Weights of a small transformer language model.
Size: width 384, 12 heads of 32, MLP 1536 GELU, vocabulary 8192.
Architecture: LayerNorm before each block, no biases in attention or MLP, tied embeddings.
Each number is 500 + 50 x the weight over its row's rms, rounded and kept within 0 to 999. Layers, rows and columns count from 0. Numbers have three digits each. The size before them is the row's rms in percent of the matrix's.

# layer 5 MLP down (transposed), 1536x384, rms 0.0396, rows 549-574, columns 0-127
100:454426431460623516394591474539558414499437434458477538548413519455493530584474537529610511462444400501527410427544435586497484413492526465542492554558541469566599480533504559460445535541354496537514539485606564560542565487460487470532521422535484463471533465505539574498492487491526456519546497539470483481522607532462482485481535468534503611485431469408540471511490455410557559509502
099:432535509505552596547460471505464455473515461483543570506584528428426480520392444561478498614472539611564423521524489451498449475394477509565512486489487550570473529521488424493548614515470525499529448538531470497509484534503536399555515457518499374465490437428556610532446458582504449504571420551431457437482517502468574479488449427507557578484471522570460470524591576487434529528489
101:375508516478551477450526488607479462579628518467509475521440514434494569448456555485505460486573575542493545517495490456514497451499480521544398547558456497442480475456563494558535502460442448467485546583493419609517552500496434568557514610442527480535491533501491489479494492525484534489592488391532426422491542523439574456488529492546622492589490501542475565471523419406513553455537
098:469534513460449482527531494473504528546546440533505537476557521596509523412488458495474533491494423533496468537462461549466484489486476492570559477396544486465608438496483546452440567502517510505490498446507500519534452389553536453510451454520517536443585459396420503431431564567540466517433482450500436479523379449508537468427570521475547462502515526487528567536504429489472493544456
097:385490504530535554469560480515514483552520547568592491539522440481508552535492449525526451521479595556468482451481547537491604491526471477481531539504470470577474472362426459454450445462461475634571405437450473519497510476517466440522543496513522468536528497385458496515522470559497554558504449481565550452559532536593525487511536483412509495525477487518465515423532469566536600452511
102:552521608520457548528407438480571438552446446493526510541522536473597505633435549522465565601488409527514426545441475545536543449503502434530530469485482448550533456534439578530520404548508451498476502558472498422528594503506551492521427448486488528488530478423493550389508483538494512578503458451480509561510472476548540586506508524434468488453386509452595529510464501440482514516569
104:588532521456544503484565435451515603492485435478455458475530520506512511499559534503544403471498460598450462508543547462626446506454398448559576557484466576534468458557458504507563531507487377527504544533508472512505479515553508395474503522515503511484480567448529510549460479454527465461478481410459499545403480465524512520492489495492519462440490539464466450506490500548656584490448
098:472472510432447531470529463443600551497559493462487491471530482478433527499595462445461483491532575491524457578556532479443456483510504484488537519399508369518503539439410533645515562562490508533529499467557494583423533423491536453583501565495524485576547513546475575571360461386547395499448529532488517439521503488444538504519489503521505476513484500507472521612527540516482451509483
105:546564513455517517508474473396620439530548526442477493489529491541444551455556471518470500454553494494488469610488505393487537574493556590496503499584516445397652453474512497550516532501482504493445534420437468556446481436407479451454577578555532576401498472532551513479569508507521595531555562532472436643421448449448533533461536596500479492476526389518446530474531430473478502447574
103:486502510458520485506546495436546581492479575481481473558457490509527502432463485448573491418547487406455539505513535517454554491488533537547569551631527593456443559574532440437445457481539484428441497515502528454377496449530452471444551520472542575407491572494455337472551416412480490526510500467520506505487506444458518528444462465508446555445587544368444526649426495411550520537509
108:494470491411439471512473449504495460536523523435528513367457500478542506492507523604477409474561486636498530526610476467548482616566552523535450496508460551483530445539470450543505402493561514491514451545459489484524525488442477437492453506568523393456497510499518433534546510439457461550429510414545452480446485501569554497405577541530496443497480460559523461499476437426452482534582
106:409496505513524550444493584500542562461462474558474569509505497462487444356504540502499466470485582424469576494583490444449519613516520465568513562419534493548494493393530544545505548583492463509402527431451482593439514487448515502446509450542441535551438518490564444551504442493528540411474499537451444491498541540504503570561496593400499512401455615399525422514567570596572549440430
099:496583434461508603548520558490549474578479572507493584475387443572483583443529575499395477552541480470573554523551508456544477545481541456494460535494425413579520460487448490476598501506530561512447525589478476587441454513552460526542502414528384404464508528524507480532413473495467550451569526495401452440424599418516568561484484551404521581596481507392516481539518485521520433482480
097:491494503537453494537440537518548542442381399406426547554557608476515488476558502561468526523506561525608404509548490447411561522523437572544567567497429542479508441504473518529475495433510425423403526416448501518472512392486547509480498514539447467506506548536526544479565472618526530587576566504504390544547443452464411526549545499460506467442506580469511486553514513474447467556444
100:482467503474485507650441462473607490537480481442525430418560455521505557445522556487479610446507500511522562502553475595463485479506534593472463458532529555615514519405487468494452584414565590464479384546449457482569529574453495469500458514456513542413440434481461402412543475489488478482527572563468532544514522479493448521481480477518469468470565460387518474570471443504465455528546
097:408429412540516391571573568485564386485486489541459517528545457438476474523505489617524516474579510489511449409537444456522517535455500547541603611441485461506539525499532481542521518567473463430533421469491463447621573431477507479467494487473532432496538515480543553536510522602552484435458523457541482521472452508561444517558554522488571445491487448552485438452550522478572503539494
091:509448550470562486509539495520622479442515529504512531444449501511611495467498509536535571506472598520602411573483554465510516503483539459474492563543492494538481477567450474485463498547523412507492483485524465495493523605515568463453482572418506512496503503520453499493510557538470502514442482571417512504446597448462590535530498550463536481470427296529438514514371530475491488492420
096:507462522496478459476497471464605479493525510595519482525557564563526523415447469532512488512498460401495588448512585567575600420474452519557556401459527585525465503551412462410431435442469560611439482504478458502442454479422498581576452471500480477512555519528505530456630517447470521482450530441582576480471492591532440496496520506477458465586432511479426381516481412467523433427501
098:452455551533476516449503447514587548455401507485478489446551568527468513430499566477540517485637460520530442423544537488549553413457431523432553494457501543513456536536481478623464507548560543456549532526453498403547508469496539565619539433454546458468569525567356496430473457493541511520503543534456545500454455488519504488524552544466448500450476461531488503473496465612533419504516
092:401498501628386422445530463524532548540530438466448512475547560419510579525493535456510470547415564554488595543561574483500503450487563536498546490441507440651577466554459508489512505540478580492471472461478553469425527527483452463560500533519438543504586492547517529554424460481522547395423579534500577552471572497498433499562539471526471541498496413513481483488516518462540444544563
099:578482434513504524511395477529541450510640500471560398510469453448545517472623524465619411464494346552521462421553589494474464529530526505493487556503508468511500508520578516583540501529477469473539472516502561555495645488485495522506475449470527469575472436549532514519406474562510477537680511467469411516464399478456496537587558516505476532491572435443524495484545566486407475494550
107:501575451490485448489502481484509546468535410526514511455500546565449523434517568468506456523494466529516443483582561521519427436514413491495469524451525504571559522526477467542437607481484463489499479582461607481552467455495476507473487545471493487527571492450598591500517478523543521597591552389508517457498474573431510489498454472444517523414433463480566547487632509502471474676408
093:488469529466398366473426480522594529423526433589531501513522495491472450594561582536487433391472527467495420519497541441510470555443470429448487492444580560557507495438497531550504474578375470420576464587530514475502484417458510488578557492510393477479517452485638563446557343475483562518522552448482480490564603508490516428588517503581522450553574526597480446497490521567501496546453
115:527513497542435501471524545466576465523624489488608449459442488451441536541522456534478493583503508547430489475517542469442524499433483514640495503501426507493467511485434456473613525570454555572520502492467510566428543590526479546515461585530499501581542450500523523567440507496449589517477486417496505430474462490447492474572582552449480566531479496560534536553451471473435487585469
103:514425475424581453511524583490439596489468527447471533468455444479475537487507437553527493487566418516456418510486493498500432437514455515454460480496507504510591455544474470436482496441528471436546528554569493503527556349533477412517501514424447391451519497515554511500411513507585527488529414477604384437527491609435519435472460486539486437512624550408477514603499584535654483550583
103:506409504521465424586517521457472550550523462474473570384497508451515553557596518479486539496547492449471514583443528502513585484443514479444520528472513546459473478459486600533409588477507446558506488588621505471534505471541478492459369503535447470586528483479488401393542462496551557497519490588454510435469558537517510500545492437601461589452493508437478458556473501449538511531515
# layer 5 MLP up, 1536x384, rms 0.0762, rows 550-574, columns 0-127
100:543392447487481500449471366497487479545488487491545448460483464453501514535472452531480460479432445457512543486530601552523567538431487517497432488462451522458477475522450576407521514594543539550391511414480499508450525521575515395491395433470542521556498590462439460475556562546527462498464442558542515477477497452475500555501476509613458463472444528495425522503477462605391500526545
106:497402511494576422497474486440518526534446431539502536481513414507481518536495458509428426484507475512499460569432558471502452466512467491484475457487496444475451547443449490431557501480433568474384519511421485594538474607555436433567472494460530582532418507544424552448513511427447533480478467530496524486502458566543414527513540472512447483481523613506465514541430494409497495458572
101:510427408455545589531437493569553495522555467477560515448518357482440513582572503509509412521433467474482470504562462466480479544481481619453512576575511461505510477534502449484474463562532474470440408469537505490417475522480496472503538514550485520501448430529545544452515471487511551490485424454403570457457479547512460466574512562442483525443478524508589487508548415443488505497449
099:545488464516448529454438479474449442463407454539420530489413479476513433585489546442465550619593576482493404486511514499567505505498540531581508513429460458438456448497564451470536561516519598488526507487474487503428534484458454516555457495527529437452406461466486415434410487553533506478442515519457491595522503524551528445470524488569514502538453520471492551428480539446523516494491
106:522508535397492525518396458469489518429504482482537624426418402545501507469473501544545433598480578477481434514409530513577526517510547497431397403536506407527597462449535586487515489535507480494517568605469488468538504555474580455511454520522515488383433538564443491604491465490477522455520504521527549412500559492488505515563451494391558592525489493557504493520519495410511428426497
110:603479380490427538481580512421485506464455391484508506479534509544568511446555453409526501597545447466413545471511499493487550479465548497433470505582434483405580497550456501437409554579433510465520478410492492486526478543443605580605435460431546504531470393474418511491474496448533555442500482502541499441579493578543473476499526502500558436503548497479403507514445454503516514461507
097:551602480513432489504573509454550533479481491554472481529458439555511379517502499524531479524542499355522490481468500462430524513401493568463521445601475495491471549519506509440544516498432445450451554551453541494550497526544561451450494560547505531474407542477508530513578526481508611440494508488500575409457502560553503516505457434596416436524479557483518425550473470477585586410567
105:506479507440534587539567460544583540584527460544459444432447440495535496561489465479584496532548417539507569450572522525488495502437490538576406576423502548548532544496522438462473569545479416529421490550512681501503408466441463520506472496527490537514434495489540462410490536463530439555508503483520509499510600487513579487483534441477502443532487509470553463527563559474576534497478
102:501509440531521524471474417472439468527517549563455502489522546529504468440365477506417527514557493491570489521425495477495390576563462511623460495468552488558585407525513511427548508597473568437486559382540389413522495523570530498466493484585485484518570544522479528590477515470411582472480455573460517476521558511536477462512559563560527522584522549571486530477515428521485451539415
112:476546431548606572507556595415490535548449439483522531525459496495431613519482499539492424579448519401516537522502576470522526427406518486505484526479580426437428552476482473503567587509639489534540454552534530440520475528490507544515530629515435450536511511502476435542543551532517545502448569493517466447502450505415521627492420491481456480568513476433442569474498489449476451590504
102:653416515558517502465518489636424398478528477469517524563452524383506524466495501525462458478484446491500472519506545518474510575462582491501459447489486467487428462429487457489516440533458436467492639495470488494472493481479516390598449500416545446552520434428456521579543491393508424516445515555480599514464541529417511456531478521453492461526613598560540474400605503478497566436558
100:457547479440517593525509544532460546509531493542434525533446465458575484562425472537558512519481462436475505530488520455493460555525450530471534549448518516578486551570612530561454550485512543499387532486474396522425507499460547475482400529539467537502445543591517497509512518524510497552468483463513477533586521498395528560495565475579491446487567462461480367476430478419502496538546
102:508528577395475565503527484407544537572554493508418580506463590512456528473459560410550525378485477430481492550547494444529508346532522434544487489459502463499522559580535533497489544429546465591456532535471459585495358543515493518488527537491577398422538596437483436488470452532544533471480457510507566499425452439485506496452552534482392426555447487392465469505496526601526482453542
098:527420461481565504529419530492435475497548475516449523511530614503512457407483475506512552473561589626497399475473573512507442501475451477512504558500544494521470468537514513507580569548493449456533524443501505528478497517493487557544487568436473552531594445345434484416590513494512460455444624489514438451475451489490474530521456482535551456469453478557495532503427538531527450527512
101:406489513503555488510489522486507463513529472523519487498457407510486515572470590535603550458553548469586525489537559449543468459426546508443571512569447476539483568471574505502509583573504411457499399491540474523520615476507496437565557535544529497428526502499563458444557480479460457475543487421531460506493555528506522502463470389498456414536635536509441504529460415479537495444527
093:503467515581524548522354453472411537469620516530534587529471527526489521549612504402506480403488495524493467470480497468474630478521523466514523490514604511430535545460494625526541506424472576461531429510525532399549403482441524528526505537523478434556508501518591463442457535503438496497486548533563504421514486486537544520500502457436539523476483501434448507543518557500491489512524
107:521405508501550519506515554526434579485454420527493521441472434461426473513565483434524471548571495511492494493446476522464440488498537549465511528383457459438513527493631532487502551517490458496564545549506516527501481527517444530595555523548566446539524412485409490467464424482523523402472602512486397533449504498439522605579426447479475502462561407488399482492372389544520427505594
103:406520524492562496428481504461493505505492538472471433479510592503504516552446354482570487569546481515486489519522571416507403582510492500439570415440438503454549552499469494504510542512486420523537511502456552475490569617571516468543493485455492586527553460505452491470475486453549491507495486575492593568485458433563529494501482418500392401533439550509490548432458490535569503466503
093:485526447516451591593513453537526498480523439545598634504595499405510551481580434447489492443517424566518512450395444509509458557477505552495428544549455533405409523506623511567479537476504499430496454504486518462539516471467538493438489498461517457480599474361527475472536551526477459550539504538520454523467494475500528446528596540535531464475416529412449406573538485501475580436496
094:610478492533565567536414565497540442427495509492502446546392543483556419491517470516481564442597470506487484489498579501492503471422509520488539578638517498451514451495427486377497497505567562465412546387503464527518450561471557518552451472534474559502499501571507437438528457554498490487548500545445514374478448479441595457418482528599563476453527507523594516482545485498504485424509
105:486500471390484445535496459555433493572567528510417549444483531511468552538486410438438563567529516495450546538490412441441442490471508521463528479484502447502549524544476482534494434394546538364539483525495486450470487559475467465542450513507469497577482533520487445494477538452535506480426605442505512551539614506532484497475536422485551547596494470466458515540549487517588463496447
097:593548424511443512412495476560524484559529533522535446595469573509580483518471490442572460551456520540372482472516504603487534605534485427435556473499469618458419504500487539498538529555448544578451515480532563432489504475494561473568514554497416322464490543538533479524483490560564485461471458523524560402545541471421494489489465486480480506479535568505479498510586524574504565456473
107:470481460481514451437533561485478501483606580508557556467522505481496571477406575532493521534473517518438520411510532566520529503537576608515468449509411592429526569475461475544563498420604515556455519465483497526476447604518417478534470517555487501544552587475459428454450466472430435432447508518485596449497616463462457586549523497444539494421562523437498526505448478498494508472470
111:570508400528598524452446471461565495516418540458449485536510464522493505537508467469537480485547504540608531458416484492423485479478593459553506478508473477533518515625387536453505484531595511530501372457563561451446564425496513441564457472491545462586607503456501367507463532514493567472430593439478557498436535518521492546444423546435531480513490477446506448523482564491383552437534
104:463500476490430553584418438590544444499511506492476576472595518511457498537522445522478528489639470489521449559554556475528542465506449557557494533478548461462531498578500445477521478556499521437541446506588452457442480484457549493487537542494498476455664498439493472487503576493461459545437404443512482501513490500469374489457633653495565430495487511497519535520498484432515550470463